From a checkpoint of a small transformer trained on Wikipedia: a variant of Muon for these matrices.
Each number is 500 + 25 x the weight over its row's rms, rounded and kept within 0 to 999. Layers, rows and columns count from 0. Numbers have three digits each. The size before them is the row's rms in percent of the matrix's.

# up: layer 4 MLP up, 768x192, rms 0.22, rows 373-441, columns 0-95
# down: layer 4 MLP down (transposed), 768x192, rms 0.0956, rows 373-441, columns 0-95
up373 099:499519459506473490492527485469482495526494535488517527504502515501518507443493475521463496444511478476505487493507428554513469506472507514514499496521555491484546493532522504485504508495474497521510485516494494477506505494464476532482549480495454526507471489519482490509561508530525510489
down373 092:513455532481492511497507460537466471553487469519483492468483488491502520501470543514500477536540512498479534524514527500547516478485513473478498516534491470495481525493476463490462467490499466474494494486511501488460525494514475494529545516475519520492522472460521497460542481504507479505
up374 109:523466515490510540548546532510473477506493491445496499537532486576543458470471459461536519526473496477511475508521496498487456509512501462516472476482562481500485470522527539533489521513484513487480506470469522508491494503458526495489503529555495513489470504541478469491557492510524505504
down374 106:484517487490525491481511514485515503515463528513488430512471453481512529503538484514480529469466544486483488489469449476515485473504532489509475543477464538521466493466488536529504475458459501508524568505508503496514488488466498498480486522528542514526495492475478521525506492494499484490
up375 104:483479502497503489487505473504466573511524499495492518518515520487498538541472501465480507466539511492561477522497526509479528481511443489501465509473501496495512514549484523495499516503493471460517479506483517482462540478517543501506427475443474545489516486467511517480518504503497462499
down375 101:460497504503542506469472455503526546467529530486453518533511507510450533519475479518498486532495469510504491489505504442492492478457529498471524500506496490485503450488475527476514483515511466469482530488482505514501498520482510469469521516513467488540492495494489515542535506533471483506
up376 104:459521495496527487471522475512470502528523528467517477512525516484513488552531495445458488482499547502449492492491493515502480525510549511501510510475466485518511509490493512511464534494483533494483518515506480460511511487520511539491501498475516487481496504499489520523485471533486528443
down376 099:499481474544509494452492508544520503547513536487500498555461560506467503521511476458541501512506524496485484462521472501501446496474491456478513542476478489543492472475468498531438533501556518470518506517529510486509484472526489498536475494484526485489508510478457481488504453514487515473
up377 094:489493492486486525515487520535487491484533531473496469471508495506467480501477518463478528482479525472474541492478482499495460522478483457529496473491474506503525482537502526556505524485469514532470501537476498481521535551476531476475486499488522511553540502473514454487527533464471497533
down377 099:478511492482496528504515497555533497528524483476474541503506479466508540478527511498472489473498515476521556472527510468504510511562493549499475500462499491497496490500495505483540511487515492476476539489471474520512517522542477492489458500471476536522518559470504529541489478497511524494
up378 104:491482474485506460489548527476475512467522480447473527446487518486470507523521471499499494516500494464447563523514481456542533470497491517510520486495464486523452502511467537522517483477499523496463478481531504513511464477515504497526473477541551493509464516485488525502542522494467508474
down378 104:472473466518500515530478455551506497514472561527477495488510529470554452491491490474503489496524503484470534554517495519496485515490511497545515494501491515522513518461488495514499535478509547476528468509451511486494497487557464511533449527522550499488484521486487477477518517490529514562
up379 104:494456492490453517480528530498456479470482512498546492506481469487475514475499499496504537480471475497517491495536517527526504502523474467575496488466505500501448474497449526527520492527485443510525466498476487525466521502490539566476503472482484512553518515463501494498509558495495510562
down379 100:478533480479480459518528533501532486501527462512466522512532468495513532564510524454481499543475503477484491429499488513499500495514529510458508515488466458475518490508458507510467481484504516504492489480519497518496544514513495510495486443501502515571503510437450469543482518511519540504
up380 101:482507518511466501471515507472502483533505523481498524481527504507524497466449468469501511450474517499468497515467515510524486527497514520539529495491500509495487459510500511496514493556480531499466490498475466522523498538521517483458497491491480517555499516443520539466548491441513496521
down380 097:475496511505451497517513499512538514477480479533492487503511460485535511479501496511448499480472488519495494471488550514535472523496523503521508482477472515461481534443528504507497473532505493518495513510533479507564486475530516476474490509478474452507454490468504519480466504472536491495
up381 073:523481491470517484484499475513488490482543511497513496481522461521523533504477482537519487519495521491524475483521477534504502518499515503458563504453571515539523533519506485481533508476532507487492498452476517517495453541541518551514489499542511501474481500517501492520453465479536486479
down381 077:467489555520500526529515510529519470476525516513492478470513474466522481522501462537506477511490469477490491481463482533507471489501467502493531465526494473519487494510463488463483468479478510490525486450472510480483555492473486483504492514518490559517507511516508508533510499537503517493
up382 105:521455515531460481507509511503511551490558459487467493500465472527536503504465492512462516518492512510503514510471486506530463508498459515537525462555507464524504522479537519483423539542499494527483520492448486530502475470531541474489532543528499496494484502459489492529466491481516518454
down382 104:523504525511492539526479498468483528521496524514501530484483474525500463507504488527489496502527457523521492463481479514527484508478484483495507491520517491540467502472525503534504499489552468487481491500497459487511516486455517457507515524529500522532492508522526494517543440493478544468
up383 102:482495506523476528481498529463438502511511515509500490509490527482526471498516514511507511486527487466557512475521491482468481507474542492549473495538488510480489516479492518454473433500505499574508478508500488497465470477485495513497506499509513493526524514519519506508488494521513496459
down383 108:487495486491475477495515521467475485484488486486530508507511490519510465484533484501496510457523504448535469508521509514485489427471530523537497460485522507526512524496474485494543473538486531515454503493533461509504520491507481524523495531489488518569504509490499510490509502506439483478
up384 094:531486510482481488480495488503455459502483474515517468506524495513508519503512501499524510531532491495470497560508533511520527509470474471494485499500512491465493481487476475485499482474535511489516473473510539490443481565487545490494512543514534478516515463483516498495474485573452498495
down384 090:514522512532516496528516484529519494499480474566538529513521496513554474501485542504469514471523501530463463503488502507536478529439489532507451503464499512458515503491506483460491481506483541490463511509569500480460455548497518529507492521524495524500527447525500508477518514541503521479
up385 103:475520503547486506508475496576505471491488475506460467474482474500495484506507472515461458506534482507483514452543459538541484542495476505526454486489519508528458468512512483523519477471488460468457484500534522493505471564479514495493498508463504496542518520510449512512487489498498474493
down385 097:493512482511527497518466472471530519490500513481457482451546487525527469475468483454456505500515516482546477487513546519503492511482514527482501573537496504498496530443490533514508480482464466508490514466491524478511476528470506508513450490467495504521509463517440560508506544467460491490
up386 113:550531494526509514484485483493516487492495518511500474516516537475525515508536470515528469491494514503536541493535507538461544475501542483526500512481504521537479534467537557511523482493479524551510522540516473503473514505434461474493486515481505502520466537475533481484503522495524518473
down386 119:489473503527483505524515484509472483536464524507481511478529501525474517476504498502476527492504506459506463507478518489539548497496540502514514444517494518535435526489496503506489485458484502511492483490490480523473539513490514527470508497500512535490470440496509486496508531455509526459
up387 104:521480492469494499470469479523538506502492524499545440501456504543493503505528508571484514525498505503496467519536500488493451520509510488491458508497498448486496502502472524525537474501489536459535515525509487455465494495543479541487500501500486511497492537508534518534496533476499513502
down387 103:528436499475505516474496471501518516533501482466531471488461506507511506470495505527524539527510524506505476515498472523487457513522475523480474500505509481498515516500452495498547445501540522468509513515492447482463495507535474555525489557504480515485516527477537495502500542512503507494
up388 105:536481505516507509527518511479463487509461460508539479478507465474548462476491494512518460530513484500508516506502481491515488525490472540472482505489465501513436500520514534446497508493480497533510528481525496522540440510547455459512525521495515543477493504526501511451513490519515480472
down388 110:496526478517499463521517510471481511513513433502529528484489464509522539533532496451503506484552509524540520522522519435466473495505541478495493468497547469551500532520501487522517484554478475591520499478501505479546496515500455522514468492466516488513486526546484513466484525504496480486
up389 092:494506500495451516475503515506506497508485515580488458459501515556488482522478451518524513454508461510480478464525483526511529513537532530522531500439478490492540499514469508507504516491476490480511503518485487504504515517547542460528536505513526526519502530494495528494489487462517482474
down389 083:521524508513517534499469537492495486551502489496516472485483428443516480512508500496489480519480454493503513499535493494498527483493505511515498475516481520446516501552504450496469505496527523497506548502508476535487511496498525509500448511455520563526470487483489508500461542504496494448
up390 105:499457485488522502485533477523483493459513496505533529458510557531487479476486493496490521500500521558542503486538481493563532508513475493517517470481490495486511487524512544489450461485511464503450460516490504517500479492497496489499497523498472522525479476517482554512526514444509524454
down390 104:501472458472526528485528501491512451474525491503505490468504521502500453435495510439514468492474495521510511512492492494539537512498500518531493515514483493465487492517536492525509444502489479498523495487493481528442548474497502477464530535513510488489484549493479495499510512510457504464
up391 106:484508458495515513507488530518514561502511534500467478474484471466499509510533528515476455497486507486469531468485497468508485523488487467476506486503481430560497525501513503502516501545506530463473520501497503482485507507513506473508533522504485456482542516521482479493517500467545494509
down391 096:518494484497513492535497491539505490478488498512487514465510534479483517494531447525499453479475487489504541511524521531455481494486457543512493496478476495521469508452505513453529511479545505499484511493535473531514505487489476473465503534518514441542510486540525506528518488456516506475
up392 098:494471532498489492458500503528533519477479484494527524509521483471504507485495499507506547505525511497549517438440458510487492549476479484488481525458536473471483504539487520481480513491516546531536509527532503527514494548500537490480469478500528480485539481509529508498499461487479525441
down392 092:511499536528542482464499509489528514528511481520499488484513488477505507527489478531560457517531463480471524500545514540501539514516475477443540500513500549503498546473519489505542529542469503475487480530486468514477511553499509483502547497541485506518535475516533501492503502467507493488
up393 095:465478490504465504516450489496491497489495527511498479484486503479501472491464471525531514471540466522468526555504518523517501502514511511503490468514473441498480518484475492496513507499520486502496491491510528522548491494467505474516486503517503523530555497530537505494516455488525505495
down393 095:487482511472483496497496531497564483484523477502506490465517494545427507516491505467532542518473489494540508509538486504472504484497537549524480458504527498544499473504526493458498491488485472505504469455467517546504486470501509468511461498514472476470463481533503456519491490494511487512
up394 097:502492463492537495506461499517477514452529537493515509543491478506464511465496502514523482511482490526487527540455487503520510531496527542526472480547510503476512499465532506531502498495494471527453499467496491503472526538502504472500485523456508471508488504498520556512525510522470505526
down394 095:525494475496456513454456506554534496472458491469495500517492473481495540506477517490520544502496517486474519524462490494516514513471515523476487480505500500472533501498485535462469539517504494514477511522482467481529511518532537492470518444481548482499498532485503478482531499509465495462
up395 104:472555496496440501506482525446495501502525521506514487471446510479441503497510440534514497472536486534507545539491513528462473545450530484508538503529474465496517511475501465515528502502499513513472501468493509522506536500515503516521506503508530480501474500488531461492515494470522491524
down395 109:491497449476490508499470513481519489540503499466478534516511516528523506484505517479535534467531518472533524545494493505471520511483552541462486445523506529506511500472501544479547504471495548508482499446469501482466485468495512506522471493508492499511494506533478463523507530494522491484
up396 095:544473503493502504483514524536500457469502484491549495493505482507501495494459525435511510486486552503501503496541532495539503475499464498530495529484494514465487502494502433450501577489531501534554499519478518474517491515490553471463502482460506494512478490469563517472489464517474501484
down396 095:489516548481478501487501511489499518503495494494410511519518549517530507452496479536495535537549516548456525489500535526501505512504459506537483507485520499506513524480514517554518501500516509467415485483473491487486516488509431498497455493501489498498513490504483509524512539478484504493
up397 116:501493471487498463491480513506475512484514490542466530466558533530490463493526476506499455462498491482502557515440491464474454462492523483534503483495475497482494502527485493531527493513481525512485505496506490542505519449497519465491450535513533508517485509481507487501485469478487486479
down397 110:485488512529528551501487533561493503490496502488498491520510524503534495507487500463486462508467519517511459494488533512516530479487532497447527508512490451499516472487506518517502535474512495488483514520519549501441521484505511496499490482487489452477479526447487489482525488532504473486
up398 117:485484474453488516485506474453536547473530494490508516471508481463521538501489434486499520506513509504491513537462484448488520519497479524504524524487514472549505500473490511490536526521522488463523453501523519494483519497499444512493471505516519466537564522476503519488519519547469510509
down398 114:422475490456485489507526525483554509510509429507494533492481502519520557513518509536523478531530525493457497512484492474492506467481522484488490506504503517486537512469497540522481466507536488450517486474509524518498459561515469529519470496487499527519521513469468516510445504511509485480
up399 098:517498493522488504543470480508515491503502518483540477455501504519482526531506491527524472483470500493489499536484504462448461487482508483553525527496459512483513519510486507523498481480476505494500468499470506488480534474494511489545519513543502497474505492465529493523485514503504445503
down399 099:496520490543502521510541505479517526488513522496518504499508527523511484536506479512517495528422486539516459564496518470509441497519497434543501487442508514547513498476502529496510485435502475516473499463501502498475501446523535463563486485518506544515485502462462495509476462522511521480
up400 098:515479502516507480501480493502486480431542515506496500491523505509494496527444496472504540491493517467484518502498509517516520506510533470464519514475546524511476514482464529502468501533493497498507521501525484484541482546483475495485534472474552535530516510486497556480464532500457559447
down400 101:519512495545486482529465523471543559511519514501505501465488460470515493476508485506483501503481533491522497514476522501493518526498509473432511482457512503505502499480481496481528505495481514533502512530507487508475505511535498500517501527451536502528540499475533481513473491477482492507
up401 096:511518451507464493468497499493502539459437455525531492519483510426510494483473501501469471498503460527559515528529493495469502516514548513536503524506514480507502535495479503531501503513523498513487537529424505477501454474498490500513483520499495478448491530511563550516489463514509503469
down401 098:491492449494456515484522518511513546507545500503521495521489536496537520436459488485515511472523482485530521523470480493448460499496541468478509507470502517468477522510535521447511505496500532548522565508474509483499529490487474550514530496507498541488499509493483496478493514518495547481
up402 091:479489526457522533467487479461474484487484557481503504496513512530466454557502515530500503497505496483527489511501513500516503495515524517539518515477496501509480497481484533485508486530447516508493497523560491490494485497503501519513497492498502531508451553524492533492477486505502533530
down402 090:481473493466461480522469513486496525482485464492537482506516514506445471492520489537458480503497522489512475502559494484504509513497517508546478477504489517474487465484504469516519510505473530463496487483571470516474513521465491506519513482505522531498528477446533464508534547509528454538
up403 113:472513489554463497525511499517470492475479525461560512496489444493497505496462506446544484493495519479497475470523510507489470486507488564547505502537481469468430498455496507556480541530500453498509508482479486532496496511487487518447503456482513469525474502488543542514499513507553530466
down403 109:500490516559500482524527476535508505486491512469505512532509484505526503516468500481552455451486488545449471523463469500541462459476498545565500509541468471500507470489493506508484489462457521505522522493508482524500500510470517508464477412512483491488475528472496503501516501497498533503
up404 104:467488471509507508487507486483530483519496516480455544496493509478491501536599535486522484462497492515496562503495511497484523497524500515498547539469508532512507529482475496518515538494538522498512500517551462523509510472533524494497529477495490492459452515493475470518482494427497509519
down404 104:457507471512497528455467489507479489495506519514516526530482498513486498528538519488524532475504504510452471491508479509495484487515507506494522482501484523543511449504475483509509490552538505493503557482540470511493511457534536467468510526523470500502451589556502460534497479479510527478
up405 103:556450518510476478467478508493464498558500497508488482497506485481490498500489524485465527484529503517529460521490503462479522500419495544527536516521466542500480505448493497526501511519515503512522494456501514529510513525485519506450493523474519451504501522522512504512532486546489491519
down405 105:545472519534520482496482519549537495485521491482485492499500500509519478514505481464482544521488516514500486494513514458529516507506493478513517523486492540528546570463514496512491508495542454512452506483499532514455500476492524501506465520493509485471471522495458515482516478532563496540
up406 094:489516477510504492512499509484471496539475497511552489490507465478485487462480530535567528496500506525506471503485474476471470538470538552479533477516465467552509486521524485492513485536550523498486493504486463485512496490528508517490487540504435536461470439516516498531501516490544498507
down406 102:476521500491542499508509512533514499523461475482517491488490437476522497481491520448559495501496447563515522506487505514508508494527517517484533489464473483477496465525472558512528506540558516490529493537523494521536497482501476498548522488462457500523531489540506512480518505490536479508
up407 095:495536505498515513513466536470516534473446541518541514508481531494519468538530464489517513471492476509498548478518499493496500513478480487518494490527498470465499520493484538508505478490431502472521541464515505484515474479506509497527478459495470489517499523486507540474487484521500494502
down407 089:488469460482548484495478464521527491511470516468505471507515479459504493499499517518454463536510494520524500450493450539493492523512529516501476523518496473525464478488504475480510522486572494484463498524486510519451487442563532494502534498506532543566467484542499523514486510489531505501
up408 110:522487492461455496506485472499485474468508537521465501516480537548503481471469509491477498495511461523476494454485502497525531499492470490536518459477514462466515507462530534515475521503504508508502530480486530488484523473491537489464495459485452517514479527485533481514502425490516480523
down408 103:518487529485448519531529508500486528476537539499484494480460464481445489489508469523483526486510454475529519469483499482538511510544491548544442503528458531470450428491503523516493491504498475475505463461505486502478539508515521459506513505481472487506481495531508502506482464490492517457
up409 106:492539445470497544547486492461490500492490503539544491478526495444459505509533507501460486510541504521477500543506518489466505511502463506470541504478545479495499470486509464514489503485482516471461496465538509556509537490452505494546518494519518542491436545535517543520481523527501505493
down409 106:505494476517549494482483509508488481510463487477482502513552475498479512500442508482517477530513535508502511544444491503501523494543537514474528505476514529491509516544463494539458536478506519488436473458460496519522509492478475548452491478485508510529478455493508510518507496530515490500
up410 105:481456471472504500502549480500453500538518477515483448541549519532518475536541519475497498498490477463537511539489500484497522516542503540495475471509473554513484480499466508498561492523491495463516553506475481468507450496517525463486524481498485501504489525514496506494509493512542484502
down410 102:510502491486533523513525500481533510563530509531468466551507489485552478461499536489553522516528476517499488500521518548515456494476490497461480505505466521490481505484467483462511534480527465522534514494525523531479484486496524484513523496451523466507490505502489484481508498508478521483
up411 096:508493484460516504483574484517462516482509476472496513523485455538500524470464497470496486465479486482452537477509505485525529485520475487561484430465498482448523474494535493546519498534497478479488511527482473502505508528492463536490504495509506498509493493492468510519531498485510520494
down411 102:464507523525505518540505501514514502517504478476499463508473505499472498479522460490510490534527494543502534511521516505502523510470517516479505526504517489499464507520456505472536514491519508504481481477473515457424453476487493571502530471521509511489526517492506506507510522498516511510
up412 095:518461478486498503507507486509482466505540494538531501487485488518509467504493512486507496551490480484489493497503484521483494482554513468485496471502503496482440512460499483510490487503522499514513493474460513525513487498481496526516472497477469465474461520511485527534532488525522505547
down412 096:528538491509494484485502472523440545509542532504494478538503461520508540488491505534505541491502474519479485503514496481467516506510477508524470556507538472505548477516497482528495523523492492501486471491500483491522469528486500516515485481491494449497508479518495514500576502513525496495
up413 106:479496546481529548535483502519469445509506495503509482491483486474529548503505476485492495524441493523510504522503524470470484545491484487560482528526448527434486489514511487514447522502496533489513485560506500490479515523504501520502493536516498433509499518462512512480461484488499505507
down413 102:529482534479529486493506487519496500485516538520479495478475534515518505512511441481516536524483501492545519495517530490528482492493463510523518469527488516485513491541533507503450529491486513433510519487542517504463470500480490515545480470524501489537485477476517516502502459486518487502
up414 103:498472503535529527513502498516493443515504500496477503490479550522502447475516469504494511486500455521444510486519542502554537500545525526541527474484541511444534495516499515509514476516491476500481518491482490466540479496503537469448447531496470515529500463526550459531482496500507514486
down414 096:518527506534498548505524483518499515466529524519473519507465444505462489494516508523484541493486493501537465468489489515482501500526474459493471548529430494468499450482512497510537516486509463452474489452500522502520509481489534507537462490490531514476472509485516513471534506477471526514
up415 090:461526501490491529467484493506463474490491502548475572524508534524483433491483508452463543462538504487505547523491521485490495523511490517463502513474489499499474512487531520492480528531525537472461524557537519527497509526527507528482539434499510479495496525508544448499520521500503478500
down415 090:492517491466524488477481515528520505476500548528501475540501465507463474480476468513474470530528489488467534507516532514486478457499524496492489507550503493515515498511509557509499475503546542499468515539536492500463497501497461497528513461520528501467541511499508468500547494552494466483
up416 098:506501478482523504505492513476568534538556492500522507532490486512467497478511475480468486473540504496490490514497510546475523559513472474490492496516496493471473525510525468487501497558498502494521468475494495506494469520522459498515538493534499480502493517496481479519512502465478501515
down416 104:518482491549539562505501510496523475523501480490510520512489527535515493504463460498505486497523501503469503486549532515479501540464474461472497463512496518501505509526541478520486522509509520468500463443434495496490534497502485474500459476551473532487552513477442461487529487530465487529
up417 087:431484484560521492507490518481534523479508506502518516452483488471446544487488507467512483483503502489509507532504465521474494530460483503506503523466489470507547488497476499473456477486490483486481477472499504517472525518470458520529478487440509527467506511552535535481506448526422540518
down417 088:500472499528517509540485460510499471500484508502527511440447494485477572503459533512492526536458487507514578464527539497541489533508513529521501481497481513523457501477506522512474491517485481513488493464486471487483535490521464521525502463517518521458555553529462455501532500463505497510
up418 102:512492496493532502524459473498462504499490454480536528514501537499529494509464482513478490500504522417518495505498499475503452513486527527542540523467452513484507513504502537447521454516479481527479476448492522520505462489490511509453496508492492565507457471519500471474489512457508518490
down418 101:510458500460496467493516474554514490506527503470481502506482454498571498465514535483485472475500530470490535544495540493486537528519527501502504463475490466554481519468514521474501490506515492493423465439519482521469524512498488507475483530459483485504507503462506531493500514464506530497
up419 083:483535527485484480517515555541483507499479486494538491504496488461509476527500451539492468476501483538504475490445469551470468499498463548494520544469480442528539517472504467526521512486497498459505469516549461505511480500498503474504540496516494512488512521489506481486482487473498501524
down419 081:489519472486486462456493514464501519455458531485510509524500450440443503507475509460484464505522484495516486498477444511521514503533475520546498541494525519468552512488486466533511491520447498481511476499489476503522470512518519487499488547471532483497524532522523478488484495488489490533
up420 087:515498501498494512517549489463510498513492537522490493526542511500443503538534512484471498465511477486486548552542537481519512539499472495468478498512502458476456490470489542529484545520483515456489503521480493543498510447499524531529493520511533486537503533495503502476459512522472511484
down420 085:496458470486495514495455485471468528533476489457514514525511491490484477516494522492506477449519475490499525534505540535545500514476554509471517434492487524462530535515502514498465553508500523509500499493487523515528499464494517472502498464511491486509488447492482509477511471509446493494
up421 101:496510487502436459535510519496522521538544534484493525520497480551489490495479500493495470502474478540498468473493528484493496551481496482475515480496505491480570453493506503529508504484514487494543526529476494481525533514495489489496478479505467474519493463507488523476529456532471501498
down421 092:489519437516508543540486460473516501517431497494489471492532499479494486492499518513500497522521463488517507522502508522487472522503476508533528482481514516485441475475510466475472514456471487550512421515504485482505438516481515532537504552486486491510543519531530474528488476465495476498
up422 107:481524459495520413472490491512452501479477468526494496501485505512534455483493525509467489528492503525509558499532459557469532450461555525468475456510516522511477526491510508501457464505495511492491535515501500500444499493474475471503473551525519504482552485478526466508475521488506469466
down422 106:516541491474485506464485444449474446553497502503458484514537540524456518487507424462547503459539485511472489503464488502526479492483482526533489500470503498528468506478509510501473465523483520496455497532520460520527525513491471512498474514515500501523496466480488492512500550484457494512
up423 100:527491528486511465482475544475486504474509540509480495483518534499561515494486533497503496467455462504466518493497434483513514509466496492494485494487513498495489479523474484500474514513516521475481539504470533516508499513498493508477505501508518476576477507523510485476523514527496500499
down423 104:515490504499486471496528483481508472501509529484550502499532486508498522477512518520538480549537523470494508478496499525519493483521543487482466449451510527502502565457512482488483477472520553491497510520481490509518460473490486503483466501525499475520471499502530508538513503506522466490
up424 103:441535528513527487502500544516529492481480458482480496496493497491488506534496524465482529474529492514513481503515497502478510500504440495514538516516535474522515485518486509483518531479498492505485513496481480477499521501521499545462480466542501508512552468503491518513504471481520527518
down424 115:534498533482514521561489537457492467493491481473524466503489478522524539458516474526523517496464510494481508524508473530521509472507466504476463498500492537522526501492518479486504507503507562486454496522514460542529472499478497511509517501525523504529535492507492490477546470510540487477
up425 101:471517494455523486480498503510468462502481542532518471492564518465466486471520527538494506480491474528533489516524491532524500505513534506548492516474492464483515447486552496525509513456549484496487494521511489475520514487526459444452499478512473473543475484469493501522517480491462473500
down425 104:430498508490507507507486505501450534484464511479485540531581467508489467489560499500492528482503520503527469490493512463516523493502536497481517545514483466509465549477562481516508510452515485499487522506492492494491491501493480468465485493483489514439497500516526495549499481533470512489
up426 101:464498481499491531475493484520505525501494501535487480560484476481472481484469566457507492496504442496508503483521442495506501555496500563519480530502478476489513497481499538519531539539501486497474544466500510513479501531516481501533491453507466478542482501482529520468482524533508505529
down426 104:475545497536490491508509501517503489515544481519501518537492468450508479499496488481506526459485471521530457547514489464466493476524540499479484474503448466477501484536476479505467509462468526489494522525477506520457510541452501482530508476499508537538477479506537508458501542503454485503
up427 090:536478552506495474489517485516451512505482493469514480481497497502533500527498504481476464532491470525529510530492516511520522496437510478454496505459473527490569504546483496489514539532493532509457526542505536507495493483529527511492429537486463528473486495494516506449496501481449510496
down427 084:495453502472538473501495502511463492486480480531476489505505550529472514509469499537492500517536488512485494535501527498500508485584444496474515504477462515512536475473478514496494496480537520510491493512533503517463466490502488543463510553509528503487451545476514539526471484530490491490
up428 104:509496430489496491468499478505483547480483532559450450497547477512479441493479487507531478485473468497523492519495505508504519505532525519475548474526483524488482514434474483494487471590485489503473482458511496533497482485460504495518498538447518484460492501498530481488481507463482513515
down428 111:553521465481501514530486515505524509504516524480493487494526471441492537505506523494523501538542508501540538501538493517493517476507435501471533470495515510553470479492490463473489493555475473460460458495448540525447502535492468496523479518466567516466514479488486516474483550474497447500
up429 098:482547555494544455534548441507515489462520521517505507462517554505489483481489464486499441458490529481528527471510517472524488513502475501502532508475491476504507485525465482498515523506510496515503515499477486442520500503506555498510507503525507537493509538463469558477475498515460526504
down429 101:505524496486558527488561475504528476505520498493494528489502488495486457474502512519535500531479488518493462489531476493556538538507497531516511501478510441464463473500514499505487522454520537525492485539550459473532503461442501505453482476515458517506482520469507515520474528528461513488
up430 104:493465516561490446554449466498531494492498489515486487512533519474514497533484513497466584537503510557532489500484477489482523482501520479463500512460542458527505550533469506474470500495509541528525503487501501485545513493529534540554498545513466490492507474515472517537505493527479507517
down430 098:439467501515477487498475520502525496462507508486465496537493487499557534504530507473471534483480533513458459469500471515514471509515502492512511510472532523465476510522487570516462496494485480507521507420502500496495501480529511478515529477521507508523514464503475480537443499515483536492
up431 103:433496507512532496481508558503517480508492494494490487488508581477514495517487460484493501469468509487520546480459523517477480561506482516471501531499513508492520519518539487506446471495480520511500481521471543474506503508491516524481519489477520491477505519492510534465502485513482510466
down431 099:484472510519528510470515518486503496495468455496482497476482556516475512507497445480527504505506496509514544481478490493487477545512498452453491527511497573513507466488510515481454500505477516532479511517491533490524491479515529505480489461533486498515506503472515522530515487542511518465
up432 097:447454491542500485477494504489482534489495478529502472513510524486515497469492497498509528539501463494508502509493473512482510506480448499514519494460506491525478508496490496509529509530524494482468504500494526511472526492476486500488525505462574479511500489515441500466510545530499475454
down432 094:499517538462505515456500521492540494487532486478519490496502483550498523505502496511482480497496505507499481465483519486550511483473551469490511448525487533501480512494477504542437521512452549488495549503497474483514548517473525530503496481508494463510481514461459557497491495485535497480
up433 101:519527534463535500511521484533513520438501467460482501506491498494517488526475490504541512493488509547482492493517547508472486528477474512536499538508503511495460521516470521489452480526471474522550483535493523497553509538529514457537482525495516471517466509489508529456472474527495511434
down433 097:484487474526519496460484506478533530510466508523513495477476493481485535499495462490543489506505518511499508492502475516464489525516448474504499552474507515463556524504500495528517510453551526505519485530461501529436473491519485510543477524514510472534455536477542531479490493500503476500
up434 100:499472487536490474498474485478497495540520477470516452521495514509498499500542487479447457500483501508444515510523486496529504492515503526454507506537520504480479496486527483553526522557464493500486519475480519497529497496506535494474529495504507493536484466549520528457503483495486504491
down434 100:498525506544549498504531507483459513488504464499465516520516514484528508498514470557475464531545551424490510480522480521496511503495505498494514505510481490492484511506497530477487544477509501486544482474476487515516497521523463534451540468515506460535481506499529487451490505480473484501
up435 098:469503474493529517464504512489488494493521520510518508474487520512477489556521533501528490474495460464478445540501460487508441470481480492501468486498529459507499457504514526522557504513511515517468462513512527468498495499519472511475472500497476464523542558454484501531526502507510476538
down435 096:556483502524475519492478479462513474518467492512546483518478516452485502506512482467480544495512467508510533513520484500501457467468482502492480487486461473515520535530479502509555482532480516523480521479519501496504547530488477501512531483498510516466452460498493517525510483498513475475
up436 100:535495526504500497492512493489478450472494494539509487502485509499499487527500490503507585492508494492494517549528512526498519504521511503496502483465466497500474466462493528500512536526520479536457475460475520523561530492433489480474493529520540493490518558515483516476496496499496524491
down436 101:496524496498546495491501449496493522521508468490465483520453520467506485520527486526510521532513503479507525516508544490486503528545529514505495494506484537473479463529482549525474479487498484484462513459510529527536531513515485472473516499513500521451517487502465505497507511473490538489
up437 098:490508474508490508461453484480531434511516504475526482520540498498458511525504491522513505498492470518512515508554502545491470500476525489538491519501506494497554477539527496490507488540495514537529519511482513473531499522527504476487485473503466539502473495488568462478451503544477487520
down437 100:492466506486467510479511492500464483511524512529531496516511495496551508501534501551515513462489489496500486514487491586458500454489501507538449496497539538534462512513566515510543503472502512524454455491455485500494504480536507523472462455505493492499542514496521530464511515519511507523
up438 093:495541440516483498481481502486483486518512546523472502501496504510487487460529483494463516497520519517488495474527506503497502466491474521485502456499447477479513503488481532490499487497513507502500479498530517509504431554454515498516508518468459497506490509458486474546504478491494484545
down438 097:533474499473478496524506468488518494536524530492539506504491463525482451499536473535487523524475480498504513484476507524498530494506465510485510479519504509449510491519496457518525509508482505465464532513457471506446497532487503475534470498509493505497527473540498475510484472505525508474
up439 106:483464551495509507519538526516541474458492480496496523455526531480507506489531453513507521458509537513506483494522493503523453505557482473484549508492495502484518535539480503514493523482502492481500504482488535477527451506511506513510476502494459531500480467520505490518449448506511506492
down439 106:489443480553493488496479524477517525491519516494475528490504471460458487494507476496480510481549518462509475515490497522483485512469515506510506540507471451532502477494483486478464478542489529513478493527517496505508499461524526510519496525451471526548499450504533515512500513490503494526
up440 095:500446508507535453505497531539539522469500460510531455512495512484486473525525487555506528472501509480519507545450455520494493497462505535473459507461523469524481529513465528523478509526479430450528525490526539462517505505519487465484524505492526490503493531474563516453479532505536502494
down440 090:484446550480472492486492480519536517497501499513491478514483457506502524457505531567466514498528501493529471540469521538525459498516475521436480508483530537502496485482486520519526481495491522457483519492472543503504490479447510493491508488458489508541543533511501519499499544500493476471
up441 104:467462520528496511479565496505535519477500479490471518452531548528488534508563500486516537485517495490483513487502455484508527515482504507510488495505462473508521466500499487470488463496518481509511483492502494496491567536510539508462500530524510558471476504496505458496479505486475525482
down441 104:514496541535481514517510482463528499530516526510491524459563482468529507465453498475524508471443526515483456548480503485544498478493506490498494438506507504499549495522460464476477506505454534484502483537494492500540506491523510516552480529479491512532482466490469478510482512518489500495